From a checkpoint of a small transformer trained on Wikipedia: 19 layers.
Each number is 50 + 12 x the weight over its row's rms, rounded and kept within 0 to 99. Layers, rows and columns count from 0. The size before them is the row's rms in percent of the matrix's.

# up: layer 15 MLP up, 512x128, rms 0.343, rows 358-384, columns 0-127
# down: layer 15 MLP down (transposed), 512x128, rms 0.389, rows 358-384, columns 0-127
up358 103:63 69 44 73 40 39 51 39 76 59 53 37 45 52 52 33 36 49 46 37 57 40 62 58 51 26 53 34 39 41 46 50 55 58 40 51 57 56 35 56 55 44 61 59 40 31 50 45 61 53 55 60 47 27 59 39 35 71 52 37 50 40 41 58 49 45 54 63 48 51 57 62 49 56 44 26 78 54 48 56 39 77 70 26 49 51 50 48 57 67 79 41 45 72 52 50 53 49 50 59 67 58 55 52 39 58 39 53 54 56 63 42 36 39 77 11 38 49 41 50 58 61 51 69 35 66 65 44
down358 109:44 48 46 60 41 48 58 47 32 43 44 64 38 63 40 59 52 45 76 42 63 30 56 55 38 76 61 43 49 61 78 52 48 49 57 72 38 41 31 52 39 74 45 48 47 36 53 42 61 52 65 34 67 71 57 47 38 36 60 52 39 60 45 39 63 60 52 44 40 25 38 33 58 43 42 56 38 48 32 51 67 59 58 38 46 53 51 26 49 62 65 41 45 45 80 60 56 57 68 58 43 59 57 44 59 40 55 66 29 70 61 44 66 58 45 21 47 61 49 56 31 26 51 57 53 57 59 57
up359 098:57 42 64 73 35 38 52 46 47 69 64 50 38 45 70 38 59 45 48 73 66 44 41 60 62 24 38 24 48 42 81 41 50 48 76 47 50 63 44 27 62 63 56 57 57 46 43 46 43 68 72 65 51 49 49 65 60 47 36 42 57 29 37 31 46 55 45 34 40 35 53 42 46 31 31 36 66 54 39 39 35 45 56 48 44 73 70 49 32 54 69 61 42 48 57 47 66 38 51 52 46 47 42 40 69 41 42 67 54 51 55 48 37 53 35 44 54 50 31 44 64 39 43 38 53 54 56 56
down359 105:44 30 49 68 47 57 41 60 54 53 52 67 34 47 52 47 63 35 54 54 56 19 48 71 69 55 35 41 50 66 61 68 53 37 48 33 56 54 27 68 78 33 61 27 53 65 72 53 53 50 59 60 70 45 38 62 67 57 45 32 56 51 57 41 47 18 33 64 59 35 50 49 51 38 50 45 56 59 43 39 78 31 30 45 26 50 37 36 60 58 37 44 46 46 49 49 47 49 57 38 63 47 32 53 58 45 57 50 49 54 45 49 40 47 30 57 51 57 45 43 50 66 60 28 42 59 46 62
up360 114:68 40 36 64 52 67 38 45 59 56 51 28 35 35 64 63 50 49 56 48 48 47 21 77 53 34 38 27 61 50 33 67 65 60 69 39 41 48 67 44 51 74 60 54 50 58 54 36 23 51 54 40 54 55 43 62 45 56 46 42 55 40 42 48 51 60 54 50 54 21 53 48 64 54 53 51 54 74 40 63 23 40 53 37 61 71 48 49 45 54 56 48 49 56 54 39 56 54 29 45 41 49 43 58 55 48 56 55 40 69 56 39 32 56 25 53 74 56 35 38 32 43 72 37 26 55 49 45
down360 110:45 52 47 54 71 28 63 58 57 40 33 29 76 67 45 54 61 56 58 59 66 46 40 50 46 59 52 22 43 49 54 58 36 53 57 41 54 44 61 49 84 40 61 50 52 45 25 51 67 71 32 48 38 42 44 43 45 43 49 45 63 23 69 49 47 47 26 60 46 69 53 44 53 57 54 44 43 56 61 60 52 64 35 51 33 51 70 57 41 61 45 19 42 48 60 58 44 42 49 76 57 28 58 59 57 47 53 50 59 63 26 38 53 63 59 59 49 25 40 58 39 40 47 31 53 54 48 57
up361 100:46 49 38 53 57 33 23 65 43 52 33 68 68 48 57 69 63 26 57 81 38 60 52 30 52 62 51 42 62 58 58 68 67 53 59 49 49 42 56 49 33 60 68 45 57 36 37 41 49 57 33 56 54 44 68 44 55 59 41 49 61 34 57 78 41 36 41 42 52 44 45 54 35 28 58 44 43 54 44 38 44 55 55 33 57 65 59 41 43 41 42 49 43 57 62 42 83 49 48 65 46 55 39 52 48 43 37 66 45 50 34 70 43 51 77 36 52 65 50 28 70 45 45 45 26 59 64 52
down361 100:67 67 56 52 52 67 57 35 41 67 54 41 62 71 60 41 59 40 47 36 71 68 55 50 48 46 46 38 23 47 53 46 59 47 69 54 62 40 54 78 63 32 24 63 52 59 72 58 38 53 80 66 54 60 42 41 34 49 61 37 41 52 54 62 46 57 50 44 39 54 75 53 38 63 56 64 56 52 58 64 43 45 39 59 59 29 57 49 51 62 35 51 51 34 58 52 61 52 59 56 55 51 45 50 54 40 52 42 48 46 46 49 46 43 40 52 66 50 64 39 75 74 27 42 44 56 74 18
up362 100:65 53 61 36 55 37 52 56 31 37 58 51 51 69 46 56 64 37 37 42 42 46 57 36 41 38 77 65 57 47 67 38 39 48 42 48 36 59 55 59 35 44 52 45 55 38 40 52 43 15 45 41 47 60 41 73 63 87 45 53 49 39 63 56 76 47 36 47 42 51 42 55 41 50 53 33 57 43 64 61 52 57 42 40 48 44 74 62 58 50 45 47 58 55 45 55 50 48 38 68 55 46 40 48 73 58 27 52 63 65 64 78 23 16 48 38 47 35 45 63 37 50 54 51 56 59 46 50
down362 097:55 43 56 72 51 58 47 40 43 48 59 47 40 46 56 52 51 57 48 54 62 57 31 55 69 49 43 45 65 59 41 57 52 35 31 75 57 37 32 60 63 24 43 45 26 52 31 42 72 79 38 61 80 47 44 55 57 40 55 32 54 49 27 55 62 74 44 69 42 40 45 59 79 60 33 54 50 40 37 44 40 45 49 70 49 52 34 61 45 59 50 48 54 38 56 32 55 53 34 43 37 61 39 52 41 75 69 57 41 64 60 37 56 40 47 45 74 54 36 46 51 39 36 53 48 46 56 35
up363 101:35 54 52 46 49 44 60 41 45 51 40 53 40 69 63 52 59 45 48 54 55 49 61 40 63 43 52 24 65 55 30 32 49 42 53 72 46 39 53 42 22 49 68 49 46 45 30 41 39 37 66 49 53 39 64 46 38 53 63 41 54 47 57 56 47 35 68 44 56 63 67 54 23 46 64 43 49 40 64 52 66 72 24 65 61 40 33 44 46 45 59 37 67 66 55 37 45 50 53 61 44 63 47 37 43 57 45 44 47 25 40 50 31 38 53 54 73 26 44 56 46 39 27 79 48 69 71 61
down363 086:55 52 49 41 47 40 56 59 34 31 46 47 49 17 27 55 56 42 41 59 45 53 22 39 28 47 46 53 60 60 56 72 48 44 47 49 28 36 38 49 45 73 46 45 37 65 26 41 40 32 50 56 35 44 56 50 55 46 57 58 65 34 57 57 28 50 48 37 33 41 45 31 58 54 53 51 48 56 51 28 35 52 63 44 61 66 50 39 59 47 67 32 65 43 60 58 47 53 47 44 41 22 56 58 73 41 21 61 45 62 42 48 67 69 54 39 19 57 43 48 51 53 60 56 39 58 53 67
up364 096:40 48 41 38 53 58 43 64 48 41 50 39 59 67 60 46 54 60 40 36 60 50 37 60 26 53 84 50 49 59 24 72 49 51 38 40 39 36 57 44 29 61 47 44 36 49 37 57 31 59 52 36 47 38 50 62 53 50 66 40 41 47 66 73 47 53 52 29 41 32 46 66 37 51 81 54 33 52 57 59 59 65 57 53 84 32 38 43 47 42 60 53 47 42 39 77 57 63 52 53 63 40 50 71 55 45 43 65 46 58 47 47 43 43 31 40 61 77 39 44 67 63 45 44 45 39 47 61
down364 093:43 54 41 54 57 45 42 51 37 58 47 50 65 43 61 63 60 35 42 46 48 35 46 43 63 35 53 52 54 37 37 31 52 42 40 41 45 22 38 41 48 46 44 30 68 46 27 51 47 34 53 60 46 41 31 40 64 59 61 68 51 65 70 48 24 45 61 16 51 51 70 58 63 62 37 57 65 59 60 34 24 47 47 36 42 61 28 49 45 36 53 57 31 45 18 48 49 48 63 61 45 44 49 29 38 39 60 56 51 31 36 64 58 33 50 55 64 38 47 66 43 71 43 52 46 54 47 64
up365 094:49 56 53 59 52 27 38 37 52 47 61 64 39 73 45 39 45 46 58 66 55 24 43 64 49 63 51 34 49 36 45 50 49 33 55 45 23 24 45 62 46 57 69 30 45 49 49 55 46 36 34 62 52 51 47 61 49 36 70 40 49 53 40 77 59 71 32 55 32 62 69 63 77 61 63 51 42 52 45 58 53 48 52 65 82 49 43 42 23 32 54 47 43 42 40 59 39 44 49 59 42 65 50 34 40 39 64 34 58 44 58 65 46 41 46 63 56 50 45 52 54 59 44 47 55 43 52 16
down365 101:56 34 49 54 44 45 53 54 54 64 36 58 33 27 60 56 43 67 60 40 41 51 68 44 48 34 43 66 59 72 48 40 38 55 47 49 73 69 42 59 45 45 35 34 36 57 57 36 46 52 66 54 46 53 72 50 45 66 48 45 68 43 62 52 28 61 59 20 63 49 60 42 13 36 31 67 37 67 56 44 48 46 43 46 41 60 35 45 52 61 52 45 48 75 53 48 34 61 43 59 53 37 51 53 68 48 50 31 33 59 53 52 39 35 45 52 45 51 70 84 36 63 48 32 42 39 48 44
up366 103:60 57 55 62 67 64 40 40 57 53 38 42 37 42 58 74 71 56 50 46 43 59 42 55 42 50 39 48 49 28 51 57 54 49 62 55 35 80 54 35 32 44 31 55 60 32 42 27 58 52 43 52 46 50 48 84 33 47 39 52 52 47 58 54 64 52 41 34 58 32 42 60 82 41 72 41 47 35 40 64 65 42 66 62 49 68 46 36 43 35 48 58 50 50 58 59 60 35 51 55 46 60 46 56 57 92 34 38 55 70 58 48 56 44 46 46 44 43 47 56 50 60 34 56 27 58 61 41
down366 108:62 58 25 63 46 54 56 63 56 30 58 62 23 46 46 48 44 44 62 34 39 37 71 47 43 39 44 47 51 50 46 30 50 29 61 51 50 55 66 60 40 75 34 68 41 58 58 50 64 61 69 55 43 56 29 40 63 38 49 29 41 50 55 51 46 62 51 22 56 57 23 21 47 40 62 67 52 48 42 41 37 56 49 38 59 56 65 55 28 51 44 51 43 54 46 62 37 51 48 60 32 78 47 55 65 50 68 53 38 29 48 52 66 72 61 53 53 45 46 51 75 46 40 38 54 48 40 40
up367 103:52 53 45 47 68 74 62 62 55 64 67 56 40 46 39 52 32 46 27 38 61 28 55 65 65 31 34 63 57 38 33 62 64 56 45 74 38 30 39 69 44 76 27 56 41 48 53 67 51 54 36 41 58 55 61 43 50 53 50 59 47 70 56 52 46 46 64 37 72 53 47 63 50 43 73 47 38 66 35 63 52 44 61 56 46 43 40 56 42 52 52 37 49 56 36 59 60 55 83 54 50 39 74 64 70 59 52 46 66 40 62 46 43 55 47 39 43 47 46 35 64 38 64 61 49 26 46 46
down367 106:62 68 77 49 57 55 44 43 19 65 54 51 40 63 48 55 59 50 75 32 47 49 47 75 89 55 44 52 52 53 54 40 35 52 28 32 28 45 55 30 48 50 51 54 43 71 56 72 58 59 39 32 53 50 49 62 59 67 52 36 59 60 44 49 33 26 41 25 49 56 59 61 48 45 50 34 35 35 52 52 67 65 60 45 44 46 52 52 36 39 51 37 29 49 59 56 79 52 44 53 49 52 50 47 43 54 65 63 46 52 57 52 41 38 63 47 51 49 49 71 46 43 51 41 53 27 34 60
up368 105:59 59 67 51 57 41 68 64 32 60 56 45 57 74 44 23 55 58 45 46 47 25 51 56 59 44 45 53 64 42 50 46 55 55 48 48 49 46 34 69 51 67 37 62 58 52 57 55 34 69 55 53 64 57 60 67 70 71 74 49 57 33 20 59 57 63 34 48 35 82 31 44 49 37 58 50 55 43 57 34 46 59 34 33 37 29 43 55 49 49 38 19 44 58 32 57 55 36 54 42 45 32 46 54 64 31 56 57 63 51 33 33 34 50 69 50 50 48 47 45 49 42 56 40 60 44 39 55
down368 107:63 34 47 39 76 51 49 37 57 24 49 59 51 39 61 42 41 47 58 50 44 36 58 62 32 37 58 55 71 54 41 53 33 48 36 35 43 30 56 42 41 47 61 69 58 26 72 40 40 83 51 43 54 29 52 42 59 53 78 57 51 55 44 51 46 33 51 46 33 52 53 51 50 42 85 72 37 52 69 47 49 66 44 37 45 52 48 48 63 58 40 57 52 50 42 67 35 74 31 37 40 43 44 51 60 62 65 51 43 36 48 46 57 52 66 63 69 39 54 38 61 42 62 61 58 60 38 37
up369 094:73 35 54 40 61 32 51 54 56 58 36 70 37 60 52 48 44 51 47 44 77 09 51 48 57 55 46 45 51 40 50 40 43 57 56 51 42 56 45 60 31 40 55 50 36 50 71 72 51 39 52 53 65 32 28 44 55 40 63 61 36 42 45 45 61 25 45 49 60 44 32 45 38 44 53 38 36 47 68 52 52 43 66 45 50 58 52 57 59 43 30 55 36 36 48 62 51 42 33 57 58 56 81 59 51 65 54 44 51 65 53 55 35 57 86 79 57 59 25 37 49 54 50 42 44 55 67 57
down369 098:54 37 29 51 56 40 61 51 45 46 44 60 29 54 55 57 44 60 46 46 54 63 54 52 56 44 66 55 59 49 32 37 45 32 54 53 47 38 47 52 61 44 48 53 49 47 42 36 47 31 50 38 62 52 32 60 66 44 47 16 60 34 47 35 51 42 57 58 40 63 55 68 59 44 42 61 44 43 59 52 39 42 80 48 41 52 76 30 45 59 58 70 41 48 40 43 55 53 39 74 57 37 60 59 70 43 41 66 28 65 50 39 35 60 52 14 41 34 54 37 72 50 60 80 68 35 50 61
up370 108:44 51 48 43 64 69 56 55 60 41 51 68 22 55 57 47 44 30 48 30 49 62 53 74 49 63 46 46 28 29 52 61 38 44 59 44 60 67 53 43 46 72 47 42 64 61 49 50 52 59 53 51 60 38 60 49 32 57 51 32 50 59 37 49 50 49 53 79 68 57 56 38 38 57 48 50 29 35 44 66 52 50 66 60 50 61 55 33 41 42 79 49 53 67 61 67 65 28 52 55 39 39 75 56 59 55 45 50 65 65 81 56 63 43 56 64 55 37 64 55 68 50 46 54 48 75 65 63
down370 090:46 42 62 49 67 41 62 40 50 35 54 60 33 53 55 49 50 44 44 56 31 54 32 78 50 65 50 57 32 54 35 70 27 50 59 47 69 48 75 56 41 35 50 63 32 33 48 63 35 59 44 67 68 56 48 61 56 54 30 44 40 67 47 51 46 37 49 72 48 35 42 62 44 31 37 52 44 39 37 32 56 55 57 46 31 40 33 59 47 30 61 56 31 63 41 67 38 37 48 53 36 40 78 50 38 41 64 33 41 45 66 53 55 64 47 64 50 34 68 45 55 52 62 49 70 36 42 53
up371 094:56 63 39 64 54 58 35 55 80 49 32 73 59 44 66 40 53 57 55 42 45 12 53 54 53 72 48 32 50 58 41 37 54 48 40 70 40 52 37 38 53 34 52 65 52 61 57 36 28 56 44 49 50 40 54 45 44 46 62 60 74 68 43 44 56 58 40 39 48 54 52 50 60 41 43 64 50 31 64 76 65 50 63 46 39 50 58 47 41 35 50 57 45 39 55 25 62 58 55 58 39 63 38 52 41 70 47 46 26 45 44 63 62 46 58 46 73 35 69 33 56 23 43 37 41 40 43 57
down371 093:43 52 36 51 65 58 57 59 35 29 62 44 72 69 64 58 67 58 61 64 61 57 54 58 44 51 43 66 23 51 48 51 52 31 37 51 48 64 50 37 70 41 53 63 49 40 52 33 50 56 47 54 40 59 61 53 39 56 55 57 40 77 44 41 36 44 51 48 51 35 53 72 42 48 51 48 44 48 42 30 58 57 46 51 36 43 51 53 57 48 55 39 56 42 42 34 68 65 44 54 44 56 48 15 32 61 40 51 53 78 81 50 64 39 53 56 60 29 36 67 51 41 54 38 74 57 44 16
up372 096:56 48 63 57 34 58 57 49 61 63 44 29 41 41 49 58 49 37 59 56 47 44 42 43 74 47 34 56 62 36 40 36 51 35 71 62 23 73 66 27 48 54 49 47 66 32 47 37 39 35 51 53 37 44 54 54 62 36 65 41 78 26 54 70 56 55 49 38 53 56 58 39 64 66 56 28 40 17 46 52 60 68 36 38 52 65 45 32 56 51 58 66 34 55 54 58 48 51 32 57 51 66 38 37 36 37 67 56 41 43 38 47 50 53 44 48 46 44 52 34 49 24 38 49 50 67 60 56
down372 102:54 42 41 60 49 38 42 47 53 65 57 48 48 61 64 40 39 54 41 46 57 66 19 47 50 58 50 55 52 39 48 53 36 53 33 34 60 47 69 34 61 38 66 51 54 56 59 73 45 31 63 59 71 60 28 44 57 47 60 45 60 53 60 74 39 37 58 27 43 47 40 75 59 43 36 43 38 59 61 58 74 48 46 36 49 62 52 47 49 53 76 39 61 38 64 15 36 68 65 33 54 39 57 52 55 65 42 72 64 60 50 65 45 65 56 47 53 41 46 45 50 28 61 54 66 32 43 54
up373 093:50 32 54 43 47 38 62 35 46 45 64 51 30 64 39 44 68 44 47 63 53 53 46 62 41 44 49 43 41 54 22 47 56 73 31 47 55 50 40 63 34 43 46 60 47 56 56 42 48 43 54 47 50 63 52 61 35 36 25 34 30 40 30 54 45 48 72 42 50 67 50 76 52 38 47 37 58 48 63 47 58 47 20 42 46 40 23 30 56 57 61 59 41 47 64 73 51 68 62 50 67 34 46 46 64 39 44 48 67 61 24 30 40 64 58 34 51 44 28 49 59 51 44 63 51 32 65 37
down373 085:59 73 42 54 62 34 30 43 51 28 49 54 71 52 59 41 71 46 65 75 57 56 53 52 22 39 38 25 44 45 23 43 61 67 59 57 49 31 72 50 55 65 45 27 53 42 63 52 57 54 55 50 45 36 28 53 39 46 43 50 57 39 52 34 41 63 55 15 57 60 56 48 55 63 39 41 34 43 34 56 69 58 41 27 62 48 70 59 48 45 54 54 58 34 76 74 44 53 55 45 39 49 32 56 51 63 59 43 49 45 48 52 47 53 36 63 56 43 42 33 48 42 59 41 52 57 55 51
up374 103:57 51 61 60 60 52 42 52 46 47 61 47 77 72 59 51 50 45 45 39 55 52 68 30 45 56 63 64 54 64 30 66 45 39 51 64 42 53 56 51 30 64 56 44 53 42 62 65 71 67 50 46 53 62 76 55 06 40 76 61 39 30 39 63 57 29 48 50 42 59 62 41 58 27 72 36 64 52 36 59 61 53 55 48 49 50 50 38 52 54 43 30 52 49 68 30 47 37 36 39 65 54 43 50 67 66 46 55 67 53 36 66 58 51 55 34 56 43 43 26 47 55 51 48 41 62 46 54
down374 106:45 52 67 54 47 42 69 64 38 46 63 55 63 51 62 39 31 43 22 53 40 51 48 51 37 41 47 63 64 43 36 76 28 62 60 33 55 51 48 48 59 55 60 61 54 64 40 41 55 48 68 57 13 55 67 45 47 39 43 64 23 61 53 53 69 33 57 59 53 63 71 42 35 47 38 57 46 55 44 54 55 51 64 68 35 47 47 68 49 58 66 70 37 35 72 47 54 74 46 49 38 50 52 67 43 53 57 52 50 43 44 58 85 66 58 52 42 68 48 68 50 60 41 51 55 58 38 44
up375 095:33 56 47 28 43 64 38 44 56 54 31 27 31 51 56 45 62 48 42 71 53 50 49 41 48 58 57 49 60 56 37 33 56 62 56 57 51 69 47 46 33 58 56 53 62 26 32 58 59 65 53 52 43 52 73 39 47 48 41 33 59 32 56 52 48 25 48 61 51 29 41 62 47 49 56 50 56 66 58 36 52 34 44 36 56 41 72 42 24 66 29 52 63 33 64 31 69 40 59 51 36 62 52 53 56 51 51 56 60 26 49 48 39 48 53 43 60 43 51 16 57 54 54 77 29 40 56 63
down375 100:52 65 69 54 46 34 34 27 40 38 60 53 52 39 54 42 39 60 26 40 60 46 34 28 63 32 57 61 60 53 50 42 53 58 56 52 56 38 59 41 43 57 39 51 58 51 47 51 54 36 48 52 61 26 75 48 19 60 56 34 50 26 42 36 48 61 56 81 47 58 52 49 47 50 54 70 51 52 53 57 36 53 37 45 68 14 52 11 57 54 57 62 61 50 44 44 66 58 40 54 45 41 57 52 50 40 46 42 37 56 59 63 48 77 64 36 52 43 50 63 38 47 29 44 58 57 60 41
up376 104:50 55 59 49 64 40 32 36 55 58 38 55 36 62 45 45 62 60 41 39 60 53 66 38 58 49 48 42 39 29 50 60 47 48 37 58 46 38 63 58 40 60 24 68 61 45 43 61 37 33 42 38 45 54 36 39 56 75 82 48 52 64 50 39 52 45 50 43 57 49 56 46 64 62 67 14 47 30 49 37 39 57 58 52 35 71 47 41 56 43 74 50 25 62 40 68 54 48 27 56 28 37 33 65 43 51 51 69 50 83 46 47 54 37 48 39 51 47 52 34 69 56 54 48 46 42 46 57
down376 101:40 31 62 41 53 62 48 36 36 48 39 39 49 47 48 54 45 44 49 64 54 26 44 45 22 33 55 56 53 53 50 60 49 31 63 41 49 49 43 56 77 27 45 41 33 22 45 49 61 48 43 41 39 49 65 44 68 33 56 65 67 47 76 74 48 48 59 67 64 41 44 63 42 42 30 66 69 43 61 69 69 39 40 53 45 39 69 42 46 29 62 62 51 69 46 52 69 46 52 32 37 35 52 50 64 72 42 51 42 53 48 57 59 50 38 50 75 67 41 43 54 46 35 50 57 47 61 61
up377 086:56 45 56 60 52 59 31 44 53 67 36 50 42 42 45 71 43 42 50 50 53 47 60 67 54 52 63 75 48 59 32 35 48 41 73 32 62 58 44 48 26 62 30 53 43 31 63 27 60 67 46 39 48 43 49 47 46 44 50 40 35 51 44 28 43 54 30 08 44 47 36 46 44 67 49 65 36 33 64 52 62 60 60 63 36 48 53 56 46 57 43 38 49 54 49 50 41 41 52 33 35 51 56 59 67 46 44 44 28 69 42 28 55 62 51 36 48 84 51 62 45 71 35 52 59 54 60 47
down377 090:44 67 59 43 48 37 40 49 46 64 37 52 68 47 51 29 44 42 32 56 70 44 46 51 37 36 38 36 51 43 40 43 56 31 46 72 35 60 61 55 49 63 61 32 49 38 60 53 59 60 48 65 66 31 46 43 50 41 54 67 62 51 40 47 48 43 51 68 51 70 60 53 73 39 36 53 61 58 26 61 46 27 34 40 61 38 28 53 64 47 60 49 31 60 61 31 54 55 53 46 62 46 59 25 42 38 40 71 41 35 61 66 62 49 50 52 36 39 64 50 82 60 64 31 65 55 50 67
up378 088:40 44 34 59 43 30 28 45 47 50 51 41 67 62 60 50 42 64 54 44 56 45 57 26 30 37 68 67 30 66 52 43 53 43 50 54 51 53 54 44 57 33 62 51 41 69 47 45 32 56 35 43 63 24 55 64 38 63 56 51 78 64 37 43 48 57 55 44 35 40 54 42 47 51 57 46 41 64 66 67 69 43 77 75 57 36 61 62 65 49 69 29 31 56 33 52 50 42 54 34 45 30 27 42 52 43 64 50 52 57 35 47 37 44 36 60 44 76 40 42 47 46 44 54 56 53 67 63
down378 109:42 82 32 43 59 45 36 47 54 33 52 46 51 41 57 45 76 47 30 49 80 53 53 42 31 54 41 55 29 39 59 35 75 55 58 42 57 57 58 43 36 61 49 68 53 55 29 54 64 75 34 50 41 42 41 41 63 44 41 49 43 37 54 39 73 56 35 46 57 58 32 49 55 42 57 53 44 51 74 35 53 39 18 35 70 55 50 45 56 53 74 49 44 49 52 54 44 48 39 54 60 62 54 41 58 39 58 84 41 48 65 51 52 54 33 39 53 55 62 53 57 48 53 46 26 60 62 41
up379 094:50 55 26 64 57 73 31 60 40 57 55 34 47 64 60 32 67 32 39 59 52 65 84 57 31 54 53 43 55 51 60 56 31 40 52 69 46 41 38 54 53 53 34 51 32 61 47 58 54 53 39 56 53 32 34 37 61 52 31 41 54 55 45 51 53 30 67 57 53 52 50 55 50 41 41 34 46 21 57 48 72 60 62 60 56 40 42 68 57 55 43 45 55 76 70 21 57 50 43 47 42 66 55 59 46 74 47 42 23 44 56 39 46 39 51 45 64 45 53 40 51 64 32 40 38 38 56 60
down379 093:36 41 54 49 64 29 41 45 58 31 50 52 44 57 38 49 31 46 46 67 49 55 58 45 48 58 54 67 61 45 57 51 51 62 49 59 59 55 41 33 48 52 49 54 42 33 48 36 53 71 43 64 43 47 56 78 51 49 54 61 47 50 54 54 43 50 68 99 65 61 72 37 62 59 57 41 60 90 50 60 49 55 46 37 40 50 48 38 53 52 40 51 50 33 34 37 65 48 51 82 44 57 34 46 50 60 57 50 41 55 51 41 48 12 60 55 52 37 54 39 37 38 55 28 55 64 49 34
up380 102:61 51 31 39 42 43 50 41 59 29 38 69 52 75 57 45 35 43 47 73 56 50 55 60 54 52 46 51 57 62 69 74 54 56 48 60 51 59 44 69 18 69 48 52 62 40 56 47 32 66 50 47 54 63 56 58 31 42 54 49 34 57 67 74 69 46 65 71 45 38 42 31 32 46 69 53 55 61 53 33 43 47 51 50 62 49 39 65 50 46 44 48 60 41 45 76 34 60 53 53 34 32 65 68 71 64 39 53 70 53 57 60 59 62 42 44 38 51 71 57 50 30 41 67 49 44 45 39
down380 093:55 42 50 53 38 32 64 38 50 29 41 62 30 69 73 45 39 69 65 51 42 59 44 60 56 61 34 45 44 74 56 87 34 44 44 37 78 37 54 41 58 41 58 46 64 47 50 48 48 70 78 49 54 70 56 71 39 55 54 55 52 58 48 60 37 40 50 50 58 35 50 50 53 50 65 53 53 39 59 45 47 51 85 45 34 56 30 70 46 38 59 57 51 31 55 38 50 70 59 49 52 48 46 45 57 60 71 48 51 44 44 45 39 46 33 38 60 59 57 44 71 68 49 53 51 29 59 45
up381 093:71 69 55 60 65 38 51 51 47 40 22 51 46 16 35 50 62 48 49 49 37 56 48 46 50 38 30 42 42 33 29 48 33 42 58 42 56 31 39 47 37 68 73 45 54 68 55 55 32 71 42 69 38 50 46 39 41 59 65 43 41 34 47 54 45 45 41 73 59 54 59 65 46 61 59 80 48 57 58 50 68 51 37 43 30 39 58 58 64 50 47 28 51 43 43 63 68 45 53 51 49 28 37 47 42 70 60 39 34 49 42 48 43 56 40 67 52 63 33 46 36 29 51 44 44 59 41 43
down381 103:52 51 39 57 41 48 55 44 56 51 42 59 36 59 78 66 45 57 65 59 67 31 50 63 48 51 70 53 63 39 48 44 79 37 52 51 64 46 59 43 42 60 66 36 36 46 33 23 41 44 67 42 55 48 55 74 79 39 40 57 48 41 55 40 54 60 39 44 58 35 53 39 41 52 40 62 41 67 51 26 22 31 58 57 50 27 71 51 43 40 38 56 64 55 45 44 56 56 44 58 59 57 45 46 74 31 46 46 65 62 43 24 61 49 57 54 24 63 48 42 50 70 48 53 39 48 56 60
up382 105:79 43 61 60 58 33 38 54 45 53 62 39 40 45 63 41 59 56 43 80 54 33 60 63 53 40 28 53 54 36 43 65 50 34 26 62 56 59 43 58 52 35 70 46 56 63 31 52 51 55 64 77 51 40 24 60 58 35 44 69 50 49 38 55 39 54 54 43 42 38 41 44 44 21 72 48 82 52 62 49 51 40 57 16 66 50 27 43 55 32 48 47 47 41 61 52 43 47 56 35 46 35 52 60 40 65 63 48 49 50 57 53 38 51 46 56 51 57 57 50 67 62 51 62 52 54 69 56
down382 090:56 51 51 39 61 47 52 44 50 46 45 46 52 47 59 73 56 38 36 57 32 60 34 17 53 42 41 52 60 57 71 55 45 65 45 46 73 68 55 72 62 32 62 72 50 56 69 42 37 34 57 37 35 67 66 41 44 50 59 59 33 51 59 34 58 60 45 59 34 59 49 61 35 40 50 35 30 64 27 65 64 38 37 49 28 42 77 49 61 58 74 57 70 64 40 52 54 48 47 47 52 54 41 33 68 45 40 46 44 57 38 35 58 47 44 43 67 54 61 54 28 42 45 32 59 48 47 42
up383 096:23 64 45 55 46 65 58 51 43 34 72 53 42 60 29 60 50 60 64 37 48 38 49 35 34 31 50 43 42 32 61 44 47 28 39 65 54 32 50 49 51 53 59 40 36 34 46 53 24 39 78 48 29 51 31 56 37 28 53 52 32 53 62 38 35 64 49 46 58 37 47 68 35 62 65 56 60 45 45 50 56 55 70 43 52 45 34 49 40 43 46 45 38 65 54 42 44 63 63 53 60 57 75 74 54 57 43 44 59 43 40 50 39 43 73 58 31 50 54 71 44 56 31 38 46 31 53 59
down383 086:66 55 39 50 32 52 63 53 66 55 63 44 64 54 51 61 63 67 43 62 60 52 57 56 36 28 52 55 63 55 80 48 61 54 34 53 35 12 48 69 61 60 61 58 51 35 31 34 37 53 47 46 29 37 51 45 35 46 47 52 57 32 55 35 58 39 44 53 40 45 50 70 35 57 49 25 56 59 55 34 51 54 51 66 49 57 52 56 42 42 65 68 41 45 57 46 74 47 60 51 31 40 67 49 64 52 41 77 42 47 50 31 52 67 46 38 40 30 51 69 55 38 64 36 41 49 53 76
up384 116:58 58 54 56 45 73 55 51 63 72 26 61 63 60 66 27 57 65 44 41 52 47 57 26 47 61 59 63 52 47 57 53 37 33 63 54 50 59 65 50 28 53 37 34 62 53 60 56 63 63 36 29 35 55 47 52 30 44 57 64 39 54 63 39 38 48 52 62 57 46 43 42 58 59 50 21 38 28 49 59 44 39 48 56 62 45 56 48 34 36 57 53 58 49 64 52 39 34 48 56 22 36 50 58 51 60 47 81 57 44 52 80 38 61 67 51 37 48 36 59 36 52 48 65 59 22 61 53
down384 119:62 44 43 47 56 50 56 37 52 57 45 54 64 52 67 40 58 76 50 55 41 61 50 35 68 54 54 31 58 45 47 51 54 54 53 56 37 79 33 76 51 42 34 49 51 61 64 41 55 44 87 47 54 63 58 37 33 40 58 33 50 69 70 60 60 30 62 31 28 36 51 52 35 51 46 45 58 50 58 61 41 57 23 62 52 32 49 57 54 38 38 60 59 54 66 62 36 32 30 37 44 62 42 44 25 42 49 57 36 55 41 73 52 51 58 67 51 43 39 42 57 55 41 23 59 49 43 48